Each number is 128 + 32 x the weight over its row's rms, rounded and kept within 0 to 255. Layers, rows and columns count from 0. The size above them is the row's rms in percent of the matrix's.

# layer 2 MLP down, 224x896, rms 0.0644, rows 154-182, columns 336-447
size [ 94 100  97  95  97 102 108 102  97 100  98 102  92 102 101  99  99  99  98  97 100 101 102 103 104 105  98 100 100]
[[122 171  73 152 137 141 166 120 153 149 126  79 128 160 143 162 154 121 103 147 231 201 181 122 129 190 119 122 111 152  92 116 118 188 150 100 189 172 132 161 100 165 128 178 146  97  99 124 143 117  80 105 153 166 135 120 121 171 130 116 156 169 129 131 107 111 179 136  88 139 126  95 147 137 161 103  95  73 134 179 168 105 175 101 149 100 156 159 175 106 135  89 187 112 107 159 157  44 158 141 137 109 115  87 155  89 154 132  68 115 141  98]
 [127 133  97 108 123 115 140 159 100 121  81 123 112 114 144  82 147 115 128 152 159 168 113 117 156 142 151 123 105 134  80  98 178 144 102 123 171 146 157 112 180 125 118 148  93 132 121 116 146 162 165 129 178 243 149 123 123 178 122 109 142 137 129 120  54 153 150 131 117 117 132 163 129  97  70 158 183 162 163 131 103 131 104 104 123 104 125 139 106 101 116  42 111 118 130 123 151  91 114  79 129 106 157 161  95 148 137 129  53  99 102 147]
 [139 138 175 132 127  94 129 168  65 115  74 129 130 124 114  91 130 139 113  77 101 138 102 211 127  76 110 156  94  68 172 152 134 153 140 126 146 163 114 158 132 105 123 108 100 127 118 136 197 124 114 117 140  83 149 135  95 171 157 106 161 127 115 116 103 128  76 133 136 135 129 125 159 144  58 143 136 134 139 139 136 153 151 132 155 120  46 130 118 136  81 131 156  84 171  95 121 126 164 103 155 150  94 178  97 146 122 146  71 180 141  98]
 [104  73 166 106 111  74  48 113 161  87 179 126 133 156 167 165 163 135  84  95 152 174 159 122 141 107 137 120 102 162 140 114  98 170 142 132 163 163 151 182  95 170 136 140 152 124 131  82 171  92 119 100 143  94 161 122  96 163 162 132  73 172 118 109  90 121 144 164 140 109  94  73 118 134 159 153 125 116 148  95 124 138 179 136  89 122 130 127 143 138  88  88 121 127 132 153 153 112  79 129 129 127 158  76 167 131 154 101 130 121 106 113]
 [ 92  79 181  79  98 141 107 163 134 118  69 196 152  89 104 113 153 192  93 129 110 171 105 100 137 141 183 108 134  75 148 146 109 105 155  86 150  39 114 145 128 118 199 185 100 105 112 118 144 113 138 122 103 163 178 132 157 113  67 131 108 127 142 176 119 172 116 180 108 130  86 114 125 104 123 178 120 162 109 171 145 142 151 110 147 102 147 107 131 115 105 137  78 136 102 102 132 129  94 109 105 105 184  68 167 151 125 111 118 129 146 114]
 [ 98 139 141 117 146 184 147 137  97 141 104 152 142 147 116 182 167 143 118 148 174 114 110 106 114  83  99 165 193 132 117 170  96 112 141 149 182 180 108 135 119  94  94 120 131 150 151 193 120 101 131 106 107 148 185  74  43 170  86 124 118  95 117 129 137  89 152 135 138 147 110 151  86 136 215  55 161 148 189 112 127 153  89  56  41 122 118 141 101 107 187  64 112 136 153 127 116 149 105 133  91 112  59 159 130  82 149 117  97 126 111 137]
 [140 105  93 119 156 129 121 114 172 164 119 149 132 129 145 154 151 112  99 123 131 169 108 116  64 134 111 121 130 121 126 188 139 109 143  86 155  78 113 134 138 115  27 128 107 115 135 150 147 113 164  65  90 149  75 191 125 133 148 107 180  98  73 172 122 126 121 166 125 168 131 111 189 143 135 102 140 144 129 136 114 128 109 184 155 118 142 122 140 124 100 132 112 122 100 160 114 151 167 123 142 123 148 113 121 120 148 179 172 133 139 108]
 [139 128 128 113 163 109 137 154 122 100 137 203 117 132 159 143 161  97 137 102 111 146  80 135 109 125  67  72 133 117 135 147 118 166  91 100 107 102 116 127 117 138 107 116  56 124 100 125 166 141 120 144  96 198 135  96  90 161 163 140 103 102 127 140 185 134  94 122 147 152 121 109 113  88 159  85  44  81 135 178 160 161 117 125  82 136 113 126  88  97 119 124 169 113  86  92 143 184  56 118 132 103 112 178 169 121 194 135 135 141 129 131]
 [132 118 137 145  81  93 149 111  63  81 115 102 146 222  95  85 100 207 146 140  91 172 234 107  89 108 191 148 152 118 152 146 119 175 119 171 142 136  91 138 146 101 137 117  88 127  98  96 160 136 157 196 138  78 126 135 158 141 156 115 121 180 140 156 175 124  96 147 127 165 131 138 126  96 144 144  96 107 132 140 146 115 160 122 127 141 163 115 127 154 174  71 116  72 133 144 156 171 110 124 133  97 120 116 144 165  87 191 119 118 184 167]
 [122 140 132 106 172 122 178 128 181 125 148 148  85 143 160 146 113  92  85 103 122  71 116 139 166 119 116 115 104 130  58 180  55 134 169 117 145 116 145  88 122 102 180 122  76 155 191 107 132  62 138  81  98 121 143 185 168 102 128 103 120  62 154  99 135  91 139 144 131 187 159  58 149 118 110 126 121 167 102 126 129  94 113 161 103 191 158 127 109 137 116 112 179 136 155  94 151 112  78 151 150 124 140  88  88 125 167 153 132  62 103 127]
 [144 109 127 145 105  98 135 167 115 182 164 120 107  93 124 140 127 107  87 132 102 156  97 186 126 182 160 102 148 168 116  86 147 101 153 133 134 124 143 154 142 112 154 147 137 146 102 142  57  78  53 100 108 168 117 157 145 166 120 165 152 123 225 149 138 118 141  86 107 123 148 182 162 145  81 132  94  81 123 132 141 138 113 140 175 110 113 129 157 178 204 168 175 158 109 151 125 170 145  98  76 174 109 132 154  83 122  76 180 127 150 100]
 [115 132 125 171 127 151 147 141  97 234 148 145 154 170 180 162 175 113 115 160 167 137 134 140 161 140 107 166  80 141 113 125 145 142 166 119  91 100  41 106 129 145  93 167 123  95  84 127 140 113 137 126 127 139 158 136 154 121 122 143 112 141  40 112 116 122 134 117 172 171  98  94 157  57 171 149 100  85 203 111 196 125  95 116 120 149 124 112 144 133 195 141 149 131 161 142 125 166 115  74 143  98 162  99 167 112  92 134 176 114 149 132]
 [ 96 147 144 117 118  88 164 206 165  98 145 208  80 147 150  95  88 146 121 130 138 146 124 136  84 126 156  88 177 182 197 147  76 144 172 129 124 151 110  89 136  99 107 136 156 121 104 143 128 121 122 131  67  75 124 146 129 125 207 119 110 109 132  88  91 126 181 112  67 122 154 165 104 123 131 139 167 129 148 154 153 124 124  90 118 197 136  93 106 131  97  83 161 190 176 128 139 171 129 150  35 127 113 145  56 178 162 108 160 161 139 125]
 [168  77  88 113 129 172 148 102 165 175 111 134 132 196  94 133 123 157 121 176 145 116 116 150 128 143  97 145 129 135 125 105  79 130 202 198  77 163 108  97 114 112 160  41 113 149 181 169 122 127 221 152 170 133 164 124 119 143 178 136  30 157  81  63 113 150 190  54 118 129 143 121 125 128  70 111 188 165 112 162  93  91 124 140 139  89 147 139  83 116 159 117 103 102 135 140 150  60 112 164  69 135  97 102  81 105 125  67 160 147 127 147]
 [173 138 105  95  95 131 168 143 126 140 140 109 101  98 156  72 123 158  81 127  92 153 102 141 116  80 178 118 183  52 106 113 130 111  70 133 179  62 154 111 114 163 125 207 125  85 163 143 132 118 124 107 133 126  77 149  54 131 117 153 109 123 166 142 155 130 162 165 126 126 184  57 131 126  56 120  60 168 165 142 140 168 102 120 111 121 136  97 113 152 147 107 112 106 221 100 105 140 136  99  76 180 121  92 128 111 132  98  56 107 144 136]
 [182 115 159 139 116 140 164 166 112 111 141 161 149 145 166 101 122 183 177 193 109  41 150 141 101 127 166 174 137 129 161 157 136 157 164 142 109 176 113 166 117 134  72 195 118 175  88 145 176 105 104 128 114 213 123 136 130 176 132 136 135 151  76 153 128 131 185 161  82 149 133 137 175 136  85 154 133 132 103 103 132 131 127 110 173 112 132  97 131  92  72 131 111 151 121 133 142 138 231  96 152 118 134  82 114 125 188 119 111 127 116 143]
 [117 162 120 162 115 140 106 129 172 116 145 111 162 105 114 145 152  52 151 164 161 199  92 160 118 101 160 102 129 137 148 103 113 144 109 125 115 146  68 174 144 161 127 100 178 143 137 101 148 133 153 147  92  93 122 155 186 112  89 132 179 109 118 129 121 116 103 120 124 130 138 138 158 126  71  86 116 145 103  63  75 151 121  64 149 177  94 145 104  85 117 186 166 139 124 112 170 127 162 123  99 169 137 151 148 112 150 147  95  82 109 115]
 [ 87 143 102 121 116 128 119 121 122  96 145  59 102 185 136 189 130 140 160  86 105 162 134  58  69  96 113 171  88 115 158  83 106  93 106 143 124 153  97 129 146 135 112 112 148 122 166 116  68  71 120 129  71  86 129 110 124 101 164 106 140  89  97 158 158 183 114 135  67 157  85  82 114 156 137 121  98 133 115 111 125 117 120 118  94 106 161 173 183 122 144  93 111  89  84 155 137 107 127 126 115 145  95 154 121 145 160 155 126  92  92 135]
 [ 97 101 162 144 161 136  73 157  89  97 141 137 138 134 115 112 142  75 151  84 127 117 120 101 158 188 150 106 155 116  65 168 129 125 184 162 137 144 132  96 132  49 108  85 139 125  58  79 111 160 117  77  76 123  93 151 148 138 125 161 102 180 128 147 184  87 186 113 106 104 125 138 172 184 116 171 153 103  85 149  95 169 159 131  93 112 169 173 126 171 147 126 181 132  90 111 175 103 129 120 155 135 122 160 122  54 109 125 147 205 164 192]
 [ 64  85 121  97 150 116 156 115 134 147 181  73 154  82  67 163 153 177 100 119 133 139  98 156 112 114 116 145 175 168 152 134 165 135 146  88  98 100 148 118 172 161  88 153 156 103 138 137 100 147 157 178 169 131 107 159 119  95  41 115 151  93 157  92 102  97 108 120 106 201 123 127 165 130 134 135 111 117 129 160 126 176 121 136 156 142 150 106 166 108 148 163 106  73 191 106 124  85 160 102  96  96 124 115  89 181 162 123 135 102 106 128]
 [110 186 135 149  93 121 115 104 157 183  85 168 144 161  42 199  91 135 149 153 160 139 104 147 125  89 114  84 169  92 127  80 104 132 102 133 132  66 116 115 112 180 151 121 133 153  57 134 138 134 104 125 164 156 175  92 163 104  90 143 116 118 130 129 104 145 179 163 112 166 174  72  72 161 107 138 168 108 144  86 181 142 126  72 100 128 130 128 144 128 123  93 166 189 111 120 137  97 171 152 108 116 100 138 186 153 178 152 163 151 165 168]
 [132 129 148 157 185 159 167 140 154 159 162 115 132 122 143 109  83  73 150 129 104 120 122 117 167 154  91 125 155 119  79 130 154 139 113 140 152 102 120  65 153 156 128 171  88 145 134 134 120  74 118 165 139 109 156 123 150 131 110 100 114 167 122 134 127  95 177  93 122 160 138 154 139 179 132  49 116 126 143 147  88 108 169 123 181 142 192 187 125 142 131 153  79 198 137 167  69 108  68 128 131 141 149 170 104 122 100 100 212 105 139  80]
 [157 110 112  86  81 120 137  75 137 125 157 167  90 147  88  73 203 173 129 162 126 107 155 101 141 182 162 122 156 133 114 160 126 135  89 113 101 180  93 127 107  42 169  97 124 127 115 126 100 119 157 147 139  96 136 120  79 123 126 162  84 104 180  80 139 101 136  70 150 145 106 115 176 140  84  34 154 134 165 121 118 158  89 151  99 148 107 129 132 122 194 141 108 139 152 159 160 104 146 115  93 145 135 140  29  94  46 143 134 169 110 130]
 [111 172 174 143  56  66  92 137 124 142 134 118 191  98 119 108 130  83  91  91 140 165 114 116 173  95 134 125 184  95 106 164 118 115 101 126 154  88 152 137 134 127 101 111 140 138 114 165 138  64  79 174 106 135 113  85  40  68 109 199 115 119 106 106 129 120  81 105 155 144 168 131 118 116 149 121 140 117 133 105 153 194 165 122 115 129 100 128 114 178 165 127 111 147 132  95 192 128  96 152 119 101 115 139  82 147 110 144 161 156 120 157]
 [132 101 137 124  86 137 126  78 131 137 156 178 197  95 119 117 164 109  87 156 133 173 138 161 129  98 117 135 167 157 111 123 129  83 151 140 121 119 131  64  75 128 127 140 142 131 139 129 104 115 105 135 107 118 114  95 161 121 201 159 133 132  75  60  62 142 160 110  53 117 136 147 127 144 174 128 141 172 123 136 103  95 130 129 157 114 121 133 111  69 180 153 114 116  95 124 171 128 146 148 140 121 127 105 133  96 103 102 134 177 141 141]
 [125 140  99  90 116 156 170 111 130 186 133  99 161  89 130  99 236 165 144 127 186  80 126 147 130 148 131 129 146  90 147 133 164 130 157 189  95 197 133 123 145 127 151 118 145 157  63 129 135 156 116 111 106 112 115  99 121 150 100 129 112 102 124 138 134 161 104 146 157 133 136 124 143 132 125 106 123 165  88 147 161 141  86 100 121 127 160 126 166 122  53 148 196 151 137  90 131 131  87 128 105 110 123 107 179 137 111 173 107 213 156 147]
 [130 116  84 142 155 139 128 153 113 117 157 156 185 151 125 108 141 105 146 113 144 136 191 131  91 135 151 152 129 118 103  92 116 132 126 122 140 139 124 168 149 115 125 128  83  98 140 132 138 109 184 116  98 148 117  97 101 179 109 113 118 101 168 107 124  94 146 152 111 189 113 173 129 114  44 111 166 196 127 135 123 132  83 144  91  82 146 131  83 150 159  96 110 156 112 116 127 158 126 194 110 119 126 177 133 139 109 137 143 144 166 160]
 [143  89 100 142  74  66 155 134 141 133 112 118 194 173 157 116 161 125  53  73 160 126 152 170  89 123 139 118 204  42 143 129 126  84 141 132 127 104 148 116 160 161 110 151 136 175  74 128 153 140 154 157 176 115 113 165 157 153  75 198 166 126 137 125 103 147 197 117 155  67 136 184 103 144  78  88 123 135 135 169 159 183 123 124 132 115  85 116  87  94  99 123 123 171 167 152 117  74 159 155  86  98  93 128 147 167  97 168 104 159 115 148]
 [146  87  71 134 130 114  93 119 104 140 186 129  94 145 182 135 139 148 151 101 120 128 138  84 108 133  50 138 105 140 157 139 158  92 131 111 143  61  89 134 142 112  90 115 132 174 178  79 142  79 150 123 119 185 133 155 114 165  73 124 101 129 105 190  74 143 145 165 168 110 124 180 100  95  98 119 135 140 124 114 103  83 107 146 157  57  83  49 215 134 138 122 146 129  29 149 186 127 179 131 106 146 141 118  90 133 129 111 149 138 209 128]]